Weights of a small transformer language model: vocabulary 3412.
Each number is 50 + 12 x the weight over its row's rms, rounded and kept within 0 to 99. Layers, rows and columns count from 0. The size before them is the row's rms in percent of the matrix's.

# layer 6 MLP down (transposed), 512x256, rms 0.194, rows 247-272, columns 192-255
113:25 40 53 46 50 56 42 60 49 44 67 36 47 51 58 54 60 46 49 53 27 53 52 55 55 44 42 52 56 45 49 34 39 53 31 35 67 50 73 40 51 41 71 61 33 54 61 49 50 25 51 78 46 52 40 37 47 36 51 47 34 39 50 64
108:29 69 52 48 67 63 24 55 53 61 63 45 45 47 43 44 60 52 31 34 47 29 65 55 32 69 69 61 50 59 56 52 51 44 43 53 60 36 67 50 58 52 50 59 43 41 37 49 71 63 50 61 38 41 41 39 50 70 40 42 53 45 45 55
098:42 23 41 43 57 66 60 50 50 41 64 29 52 50 49 69 46 46 77 55 76 28 42 40 49 67 49 53 57 49 53 64 42 39 56 61 50 41 62 51 45 40 36 47 62 42 58 65 31 45 42 53 40 48 45 40 60 38 62 66 51 46 41 31
102:48 51 73 66 48 54 36 62 31 52 50 46 53 62 48 27 49 51 56 53 60 53 53 64 46 45 62 42 42 54 62 40 39 40 63 61 49 29 26 46 45 53 52 51 65 38 46 47 87 65 25 51 45 54 28 19 51 66 59 52 41 52 35 40
105:52 55 31 23 66 51 60 64 63 52 46 64 15 48 58 37 66 35 30 56 34 53 32 41 56 56 39 46 70 49 51 49 47 62 43 61 43 40 66 37 49 54 54 46 28 70 39 50 52 43 47 80 56 44 46 39 36 50 60 53 47 42 49 26
105:65 32 32 78 43 43 57 46 60 41 43 48 27 63 53 49 39 60 52 51 54 35 63 64 60 48 59 44 72 49 44 83 57 54 70 65 68 60 63 49 52 53 44 74 30 57 74 46 54 61 56 66 67 50 33 28 80 68 65 51 35 39 59 80
089:37 44 46 42 42 19 43 44 46 40 60 52 45 54 59 63 48 34 37 49 44 51 47 35 46 54 51 42 36 67 54 54 49 54 58 28 30 61 50 60 53 25 51 57 36 70 53 39 60 47 54 60 57 57 48 49 65 31 65 50 42 55 51 62
098:52 53 56 53 61 86 46 62 35 62 38 51 63 56 49 69 36 55 42 40 38 51 53 46 32 66 55 46 39 53 58 57 49 68 47 28 64 57 49 47 36 53 67 47 46 46 31 53 44 38 39 51 59 39 47 60 53 49 47 49 40 52 60 54
099:75 42 36 58 38 67 62 40 58 64 55 52 45 33 31 48 53 33 45 23 54 55 70 55 53 54 50 52 52 50 44 49 39 40 54 37 61 71 57 62 47 57 53 45 64 59 56 31 54 31 59 70 46 51 42 51 59 52 44 60 58 41 65 51
094:41 52 55 52 61 49 36 19 45 42 46 44 48 41 44 55 37 66 74 51 44 72 55 59 61 35 64 38 43 50 55 35 65 47 59 57 51 43 50 45 50 52 56 47 41 63 37 57 37 59 50 53 41 40 45 50 32 69 55 55 61 48 66 43
102:28 63 47 49 43 56 54 50 55 60 45 55 47 51 64 73 30 53 34 41 64 45 53 37 71 62 49 74 61 49 58 20 36 66 46 50 47 35 44 63 39 52 44 56 37 24 62 54 59 71 33 42 66 64 56 42 55 37 56 41 47 24 59 43
093:46 46 43 44 47 56 29 62 52 44 52 59 51 39 57 30 40 46 57 60 50 30 48 34 39 56 34 44 50 38 74 56 49 41 68 75 71 56 47 38 37 45 56 35 28 43 55 49 46 52 56 49 38 57 51 42 55 61 51 52 70 64 46 51
091:41 29 62 65 62 42 36 45 71 58 58 54 57 55 35 58 53 49 39 49 71 56 42 47 50 39 34 53 42 57 64 50 65 58 56 33 69 57 44 34 60 45 50 62 60 31 57 25 39 46 50 64 63 40 48 46 59 48 39 53 27 48 50 59
090:45 42 56 49 44 50 54 54 62 31 36 42 51 59 91 76 51 66 41 56 54 73 65 28 47 41 47 60 82 36 44 45 59 47 56 52 63 73 32 48 53 50 71 69 39 58 56 66 61 35 45 37 66 45 58 41 52 54 44 49 33 46 57 57
102:37 44 45 41 60 52 55 47 43 51 72 37 46 09 54 71 60 75 60 51 64 62 55 36 42 49 33 53 60 48 41 49 43 52 21 44 57 55 68 34 38 52 59 51 72 46 55 54 72 43 51 53 26 53 36 46 41 60 36 52 60 27 69 56
093:55 57 53 75 59 61 55 44 55 39 66 21 30 46 69 43 46 62 51 66 53 53 52 52 47 38 47 27 39 61 51 30 28 58 70 45 47 48 34 43 46 43 44 36 50 39 41 64 52 63 46 61 66 44 33 49 70 63 67 66 49 56 36 50
093:67 45 53 26 39 62 38 40 57 56 41 62 71 46 40 43 68 68 59 25 63 66 62 40 50 53 47 52 66 57 62 55 74 44 66 58 37 57 43 67 37 39 43 50 74 46 47 55 56 33 49 58 40 61 41 70 55 64 35 60 63 67 55 48
106:34 60 43 47 52 50 46 54 45 48 66 44 49 51 58 44 55 43 53 56 37 55 42 74 85 36 51 36 43 39 29 32 53 39 64 43 49 56 65 52 38 23 57 62 23 57 52 57 65 45 70 55 41 58 54 41 65 56 66 66 33 39 46 57
101:52 21 53 40 59 64 42 65 55 50 63 35 55 64 59 54 57 69 42 48 50 57 63 54 57 61 50 40 48 69 53 37 76 35 52 49 60 54 35 40 49 49 42 62 51 51 41 57 42 47 33 57 43 48 58 68 77 59 38 48 41 46 36 51
110:47 64 65 44 49 51 48 37 22 57 36 50 47 58 74 40 35 37 56 48 53 45 54 44 63 42 51 46 66 44 58 58 32 50 63 43 74 58 50 67 59 44 55 45 56 68 60 70 60 55 31 29 54 44 50 54 60 66 54 66 41 54 74 68
106:40 47 48 34 38 52 40 35 42 43 36 45 60 37 44 42 35 61 40 44 36 53 47 40 25 47 34 46 42 51 49 32 51 60 73 49 66 32 30 67 26 40 51 36 28 58 41 58 69 26 36 12 67 55 62 66 50 55 48 58 47 51 64 43
108:41 52 55 30 51 55 58 57 55 50 51 61 60 40 47 40 80 54 60 37 29 49 56 40 63 47 35 61 35 32 65 54 42 59 46 53 39 29 68 63 50 42 46 63 33 41 61 60 63 52 50 46 56 69 43 56 51 11 49 44 53 29 24 39
107:48 48 59 36 57 49 39 32 78 37 58 43 53 50 79 38 33 43 52 58 43 50 64 50 58 63 37 40 64 53 70 18 39 56 44 58 41 63 50 44 44 61 65 37 48 52 42 56 43 65 50 31 82 39 71 66 54 51 52 43 49 44 22 48
083:50 51 48 49 63 63 57 65 48 47 39 32 45 58 37 49 52 62 51 69 53 47 21 44 72 58 52 42 59 59 65 47 27 42 51 67 57 34 33 68 42 61 38 66 43 46 34 41 56 48 42 47 41 54 64 40 59 62 47 39 48 42 40 36
089:47 33 28 27 70 48 48 56 45 53 56 63 45 52 40 51 37 61 60 55 57 35 37 59 46 62 55 47 35 50 50 41 74 76 53 44 45 65 60 35 48 46 56 52 63 50 45 42 33 50 44 37 32 37 54 50 65 52 40 42 56 42 47 34
105:52 51 42 69 58 48 31 39 61 51 64 49 30 52 55 50 56 71 59 59 60 37 47 49 76 50 25 62 55 55 54 52 47 46 40 48 59 62 36 61 45 40 52 41 42 51 60 61 46 40 50 46 41 39 56 65 59 63 51 53 51 57 57 73
# layer 6 MLP up, 512x256, rms 0.202, rows 248-272, columns 192-255
113:53 36 54 31 39 41 49 26 28 43 46 52 30 59 58 62 41 38 38 37 57 40 54 55 74 60 63 48 41 58 49 63 33 65 51 42 76 37 60 60 50 57 44 51 51 59 61 28 59 58 71 55 54 52 78 57 48 56 50 47 50 56 53 50
099:59 32 62 58 40 80 37 64 38 49 53 52 65 54 50 54 52 36 63 88 46 55 31 44 37 46 60 67 47 54 52 71 63 45 33 28 59 51 50 46 56 41 57 51 53 63 65 36 70 41 50 66 71 49 63 66 43 32 36 37 49 22 34 67
093:64 62 51 51 49 74 47 60 53 21 41 35 44 92 53 38 58 43 40 38 44 47 47 57 30 33 50 59 50 48 44 59 64 58 35 45 49 65 57 63 48 52 54 43 35 43 68 78 72 33 49 64 30 50 45 60 24 37 62 56 61 50 43 40
098:58 61 67 50 64 43 28 53 45 45 54 56 64 46 44 44 26 38 61 73 43 45 52 35 39 51 56 41 45 20 40 73 43 57 35 47 52 42 70 78 58 58 51 42 55 59 68 63 49 57 33 30 44 57 73 40 42 40 32 51 44 57 50 54
100:45 56 57 52 45 68 46 55 21 25 40 30 51 32 58 53 46 46 62 40 38 59 48 36 75 25 69 56 55 66 42 54 49 39 62 51 41 42 48 35 58 62 42 77 52 48 52 57 70 32 63 58 49 47 64 59 32 54 59 35 60 36 57 56
086:33 48 65 37 34 50 41 50 53 47 52 59 39 51 39 46 57 47 35 63 41 38 42 66 34 34 39 41 54 51 64 52 55 65 42 37 37 36 60 62 54 41 42 41 40 46 40 53 55 44 32 71 51 65 43 55 74 39 68 34 48 43 40 58
089:33 37 36 50 82 49 40 59 47 50 56 20 58 43 55 35 60 51 39 50 44 51 27 54 42 51 54 26 38 54 36 42 54 41 41 60 65 63 43 54 55 15 60 39 56 32 59 35 30 52 37 42 40 36 50 53 57 44 47 58 28 51 48 55
100:52 49 71 41 48 40 50 48 49 61 57 64 54 48 57 40 67 39 26 34 36 69 58 45 41 45 60 47 42 49 43 50 64 65 51 32 43 59 40 50 56 38 52 42 70 30 54 54 53 39 54 34 49 46 61 35 58 34 50 68 62 40 22 60
094:49 39 49 54 32 65 50 34 42 68 40 60 34 42 21 65 63 45 50 60 30 47 54 56 61 72 61 28 36 53 49 53 47 43 39 62 43 38 40 39 44 07 54 55 46 40 56 21 65 49 51 46 57 55 48 38 60 48 58 74 43 59 44 58
081:44 49 57 57 39 43 51 54 37 33 68 43 51 55 54 45 40 52 56 51 48 45 44 48 50 49 72 33 67 67 34 53 43 71 43 41 46 60 23 66 62 30 51 33 55 52 51 55 66 48 53 52 60 71 49 48 44 53 57 66 29 41 56 52
097:67 41 50 26 43 53 45 41 51 50 55 42 72 43 39 41 70 45 57 52 42 73 30 28 45 62 33 41 52 48 52 53 37 40 37 40 67 37 55 37 57 36 56 52 63 54 49 56 36 49 52 50 70 42 58 53 47 57 53 46 48 55 63 60
086:48 64 52 45 53 47 50 43 58 49 39 46 66 46 47 55 47 38 59 40 35 67 49 51 46 53 65 37 34 39 49 58 52 57 35 35 54 52 62 62 67 72 51 47 50 80 66 49 50 64 29 33 49 60 44 58 42 47 27 47 59 36 55 58
103:52 58 40 41 41 68 55 49 60 46 45 58 42 57 50 38 72 53 39 55 21 57 37 61 31 46 36 51 29 52 40 60 58 47 59 41 37 34 60 45 46 55 36 63 64 46 39 39 52 40 61 52 58 36 61 33 68 35 53 43 63 35 72 38
101:57 59 46 52 37 50 37 54 46 51 48 52 42 43 45 54 41 57 59 51 33 52 78 30 48 40 51 64 44 48 29 60 39 39 49 36 46 63 30 39 42 40 56 39 44 46 76 44 52 54 40 44 68 55 37 62 51 53 39 39 52 43 39 25
084:86 42 51 60 51 69 36 49 73 59 36 54 14 52 48 38 50 40 45 58 57 49 44 39 39 55 64 47 28 57 32 51 46 35 52 42 42 64 40 44 49 44 30 38 34 35 57 65 44 46 47 43 48 53 50 43 48 64 69 60 42 74 53 51
104:50 53 31 54 77 37 55 36 72 50 59 60 40 64 57 47 47 61 33 54 48 44 25 65 48 52 45 48 47 46 40 52 54 41 45 43 50 46 35 81 48 29 77 60 52 58 69 50 69 32 63 76 54 56 55 52 52 62 44 42 52 45 40 48
117:57 44 46 50 40 49 51 25 40 53 26 38 33 36 53 54 56 50 47 48 54 40 48 45 54 46 44 47 72 60 61 39 58 32 56 53 59 57 35 31 45 65 62 44 39 49 55 63 71 26 32 62 47 58 75 52 53 54 41 47 44 39 46 66
098:63 48 41 49 45 58 37 55 69 26 57 48 86 58 75 34 65 55 57 56 48 31 21 64 61 51 77 48 34 48 50 69 49 44 63 37 30 51 45 39 55 40 47 53 44 46 57 49 41 58 38 57 28 43 47 52 35 34 48 36 51 40 69 57
098:54 42 58 61 53 33 37 36 57 46 69 40 65 51 56 61 56 58 46 57 53 58 46 49 51 51 71 82 47 65 52 61 37 62 38 54 56 55 54 60 57 55 53 23 44 38 65 52 79 43 47 45 32 41 50 64 41 58 58 33 55 52 56 52
101:58 50 53 40 71 33 42 65 37 44 29 58 47 57 54 56 35 53 41 57 53 65 49 55 29 63 60 49 65 43 60 41 47 47 46 56 37 34 63 57 42 70 67 54 59 66 47 56 61 42 52 64 62 61 48 62 40 56 55 43 47 54 80 47
095:27 48 34 53 32 44 75 33 59 46 34 59 61 22 48 46 50 54 39 53 47 49 46 53 43 37 43 54 61 42 37 77 52 45 41 37 20 65 35 27 45 40 58 58 48 51 56 72 41 42 74 47 60 70 56 58 82 52 57 41 37 64 37 55
105:56 56 49 30 54 60 60 51 40 40 54 65 43 58 40 37 63 56 62 64 49 62 53 49 40 40 50 58 15 42 44 57 48 24 52 34 58 55 62 61 61 35 36 42 57 32 55 49 39 33 52 57 58 55 52 61 63 61 63 45 49 33 38 46
103:51 36 44 64 46 54 43 35 68 64 71 63 39 64 44 47 25 44 47 66 48 36 35 59 45 62 82 57 65 40 61 48 39 41 53 37 47 59 53 57 40 47 34 47 26 51 54 53 43 40 30 69 32 66 45 32 46 61 34 55 40 67 25 56
087:51 40 64 52 53 22 32 33 70 50 51 55 37 59 40 34 62 42 37 60 43 48 55 54 47 65 50 50 49 50 26 51 62 81 49 41 54 38 50 36 52 59 50 50 56 51 51 75 47 69 57 79 60 36 46 52 30 56 58 36 43 31 62 56
109:68 45 66 55 68 49 48 32 35 64 37 35 42 51 63 60 56 68 43 39 68 46 62 43 46 70 53 36 46 43 66 52 46 33 62 58 57 47 32 52 50 43 35 72 64 33 42 42 52 52 67 52 63 61 47 64 36 49 46 40 37 68 51 42